Each number is 128 + 24 x the weight over its row's rms, rounded and kept within 0 to 255. Layers, rows and columns count from 0. Numbers have three digits each. The size before them is the row's rms in percent of the matrix's.

# gate: layer 10 MLP gate, 256x96, rms 0.123, rows 231-240, columns 0-95
# up: layer 10 MLP up, 256x96, rms 0.118, rows 231-239, columns 0-95
# down: layer 10 MLP down (transposed), 256x96, rms 0.105, rows 231-239, columns 0-95
gate231 101:151100141187154115100136093132116097117135125122116134131122149129149156092130112143147160172137099148144138124153178105145125114121105073137139131091165143158109145133137145187149107104136132113171143097121129141134097142154096125159130161132170140134188113147127100133140163118134144081
up231 095:143108104126123159141141106166096073136091174173131136128144179112125182115095112096114108114109120120114101152148114140079144133123128116088128130138154144139138127099137147142177106133091140153099174129084137126138103143127127135127132136147114081099166138124138108131170125133113142075
down231 096:109143114138088118107147155114152164109148072106128105103106156141147111131101134156118143128142089142110149146126171127121129186115102123106110118156107126159127104097065145149137142129108133130157081130126110128133141124106105124126112133120095100129069158137145095070115094131125135182
gate232 099:154125168121128111110136097156170098121122100135092146128063163116119140129152136099136125133089099151124129125157118123120092106133165134159159174143143147140094139120159110096081105116075120142117118123122158116115164166142156114120152131152105117124180106090153147141139139109099146094
up232 104:117138091113078105130119109121104152120146143127129110127147101116107139126088132139129145092136126094104131119141131103180099135084129148101097141133159097153107115189123119139105141124131086125120103090113095125111085165108095142133101131139153091160112140158086117165098193116131123124
down232 105:122112163121119131165138126127124146122122104120095081121108108121146125102175134123136189098078069125143186132113102111139117113139132104174130089113155161133117124117173087155118126139148125140095121161156100124132120112113124130098143131115114081139095124105104157181108147110116135148
gate233 099:147103153140105105137087121116091148166138135126096118105137136117142151138133097097101135109089124044108160130131102187111090077140130138125132139141093128131155117135135132114111067142095137135133122086126155086118099119124094125130135131113145157162118076122145165116140139128121139113
up233 098:143151109108145129128145163174122118104120120147130097131097123113125137120056132155150104102122107151112138145102139146100139130156091118121077137150169130125125100101156156133138164142141158108123114128190109122113150142165135160099091065129126145059129138125127140128118105163139115123
down233 104:128147118101114078079140151111136129160142108103101115152141094149125121133172132098127150122091113132142176141119123107096082137139111122094152134172127092152149170138085149108148115116079124160139148153163145108069121159135124129149131094159108120126111159130113122145095107157122110101
gate234 096:130127143130111091131172073162064136097198124121116145079075128159121116109121139128121097123166105138123121135141125140164139090136125114094091125137107149149091138172125105136113135109091131127118124138114140123112150168122138130089100111130081109125137081147112152112105132120148148124
up234 096:083109171145123144173105145108150098141162143129121107147120138132096152143122170109125108119138135145136111129125134148113136159114119119078086138093102133094090154126138120098158127140136067087101114141105157136112165154111101120100126141133133135141134122154162167128131055150171113152
down234 095:113079114125106167150131099133125130141097174154172089135109124133113112141145105153132156114131143174128138074133137173137111133083112125101132115132118126097157130109209158113141141105109115131158123108117124117111122116085130070118155178119143118125131147160135160133121113126145092108
gate235 113:092107134118157140144127159158120101121124129095084093126115126133131149123128125107158129125120110117094122155123113164091134109169121134137071156155143161119137109102188138120128118141089123172123124094132100077107050109150117091122114107148112119126110144115117159173142127131141166116
up235 111:108101143138135119150141099142099124167133122110123097114124137123106137059188134125124128088112098123155092153146140112148150162098124114130149146094095113123089126112109133117147159141149150092150084101134143113139129131095140158181145081097106130161112106105095113115110149150080113130
down235 110:093140150140087160164127147138100124134123136152150076107164168114155130103113111093154105100152125122073104176174138137086123113104166123124087145191141151182116102146155133101107145148152113152153119129155132141111126114107119094109110130148097125150125154118119128130130127124104121116
gate236 107:115130105161115129112131084162092116147170104163136158111170101112102126149118110135130116146110149143153094124120089164123125137103137138092142124152115135166109121139147097159151116150107118169103136156134129107112116144148142166091088163138158165137178180142118136086142164136116132168
up236 104:100151108108108137140095114158082122138133134114073148089138134166150139197151146131115125187165094099108131103107076115134168140117161094127120150166143087125142136127139131128132134137136067123087132128123091119123132141136168135132133112112144120123113136176129109105138114097147124139
down236 108:125130103142147129156138132174121137149177167126121074093150171146094157120119132113110136129114162129117132101162166149177154113156135119135108174123148119099129131126110129184177104130137119125121131138133094193087164141127108130116128124157118130102145105151172162132143098116127142141
gate237 103:166124133191111141110091106129105115095124118120119099167125125163118103101095127111118154120111144133146180171133122103142103082142105130139135135142151159151180139094146118127107128089155111154104108165151093120143107169141125117139151150110119144142155080141096115127095146151077120135
up237 107:175136128171105144111122174145140158092140138099115107128116129135123128126107118144158124133152154135170141134169145139134068104093152106130148151142113119134103177137142124113110126075109110108129101162202084124124107114117157134134130133177099125119122105124127150133120075094099138119
down237 103:106155097118153114125090139130143151124089114161098091159144116158157136124118084135115125119133148103148128156161123084147155134077157141119120123116133099100119118097137134124141159161137142149140124138137153150149090169136151096075154069120097089138120112150114152127117155150085126084
gate238 096:147128101111139123142125159146154123117167142139123119150117068166146107176103104140124100084090093135164136114084078096133105143160134132109136120116111168108105157098170156137134134125133094167136071142137080146119114097136141149126151128122113161148102131150123163133109139136124161120
up238 095:155185144137081107161130093177133136144092121121138127159143165120083130093070119143087120141122110150173121104182144121093112139126113141091117097108094147117091105132096127134145110157110126143132166130125136127131173114139125097138113158105116135121094112159119111130121141106123155165
down238 101:121119115129132108079137118143130136182097137110120144126144168123154139139149194148121148147123125077119123107135159145135117073129157145151161138124162129164136148146147121148136122146174139126164134078131153098104158154089109136109111148115136110156146176106164136154117178150122104135
gate239 097:132157128119140139123129137104134087109106106141162137082109094187178129126132127163091096109084097112110108128098164126140143090151133109138122173175117137117142087077176132119131163107123180174104122133127148137087125137112126153100135137138117128143137149117116110147100113141115113121
up239 094:167151118098134093130123162128094141119104075120144103115140114104177142094124142112149101141113156126139114124097156190147105122131090090139127134107136141121137124143153097135171151104147120110185186122110096133112171125145132096108099079100140104111146124125116148097132120152109135117
down239 092:138121136137129136120126125109108177103106121131158147153110127147141063128127156143148134144165109102134110085156153102162142113129154109163119113136125136055124103135106111154120098109112152103181106129161132162070153128117131131133133131158143161119113129114135112137136126209121109156
gate240 122:147173106153129096107156098173096115137148070145127181083117171174142165119161125131129113127081090120167159125125123130140155121147130161131116126120122118144156136130143139124122118104125149154110109119113138083139156190132119147115171152121121117138119129115113076129117124136112137080